Weights of a small GPT-style language model, trained from scratch on English Wikipedia.
Architecture: RMSNorm before each block, rotary positions, no biases in attention or MLP, untied embeddings.
Training: a variant of Muon for these matrices, 472M tokens, 10145 steps.
Each number is 500 + 50 x the weight over its row's rms, rounded and kept within 0 to 999. Layers, rows and columns count from 0. Numbers have three digits each. The size before them is the row's rms in percent of the matrix's.

# layer 17 attention value, 256x224, rms 0.127, rows 234-255, columns 56-111
087:478544573398552537441497497522465536575496456514375430495452520400570468472515545405527615551490535540512483543548549550568521457529521467452334406517504475492526522452
085:517518502589548478467396494573487477581547407503532536472547497537457495527499525551510499526588519470501620543504472553565463478421584490474540470498551526504572485481
085:532489472492556547615454522443502474456507468567594491436453570449477446404479520482510507408597464489456448420517508442443503486521537521544525401499501528550590446492
080:545565479517506485479385476510433490448455598493522549497478537389556442581459453557500420499422535538478465497522574475622478579454521543464534441579584569442504568414
082:464479424487510608498525573451510552527489468512495566460516527583492626405471584515483480466470484498626517544494493512565571445490546561522525510512457452549615501534
081:539530583532555467572460468478463462578463545550513477530506449429582561485490511499453559530545550474489602553518494578468471493527555579411428501558566541504459582482
080:446519529488514563511449553460506389552451484532511393467564533562469474490430513548560492477481564558519536477457448498602586582525436573496532551498536433458547388575
081:544489490500482551495504464475565541374478528526588502598596441567563448514468449417425543446423479493448462479455615478561513499475594472520519474438481491446492400575
087:473606440495438467510465501540565425487541532511506562438572431473371461493572511447366471571429583527475552532553571544521550446478547436479496460532522476520444490559
082:539500443524518550543543488577498496538551504564472471503524508521487540417504540476472528499460561551477498436448562550510539474464453444506485410491563374538616519547
083:519494518510346609422530533456538482538490492542494477485377471452515498539438548537560450522470534496500539459553407481492548563519426541443511523478455419507521468568
084:518447470457478404526549453425528509553576548558506446523489501462492458458511478467454537470536477486503570470574501573440429468457471466509492516582486564433529507493
083:483542541529478525564517531455540564487511424492505433512497441544511445584429451496471519455492552555487460552462455418577548433547488463427548662496509559544439463437
084:460483494534452495484468409526529501449478502542552535481469530535488570423494437515430561545430590455474473532496498503517565476459568516448562507500362551463572493447
084:508525530492431576455478478496492439447439604516540433471558554499546436451519525439536493441555500483515537528462468504481423553483504505610531516488491462393535582456
084:520524462524475473500568512573549452489431592533578546504423495464468474389506535510467488504464492456467402500510502582503538566581468452482451491432574492546507505494
083:437550580519416591528469544603446470406454531535453522519413554508435517554406404497486530476438405567402478543417438464520529521415521491457440426448487538478506541562
080:482436471531534454476484521505478495485531477601543580402415601560505477495605528568490519453531541517521475516541530547500577444517498445511457511547497525498534437557
081:423505442556423459520433531431536521430611519463393467492468490519450624569448496494462520451536543480456494481466566496530467519456463513462488560425520460431481487582
079:448513456450554539567503489593555486501587515507689527514472450487541515449555466591489489553470499436559471558436448449507434357527414487501542538525522526432436595518
079:548524609424504512556565481542502473384579424503507494494554454399488504488485487450492405639495481501433557442443507474438506482457545501482417514466502489563572556491
079:529465519405570408493560531509508566402634427431438428550582510494524506519495536501467431568555475570521465508509480526476503554487437529424490487536558620575530451525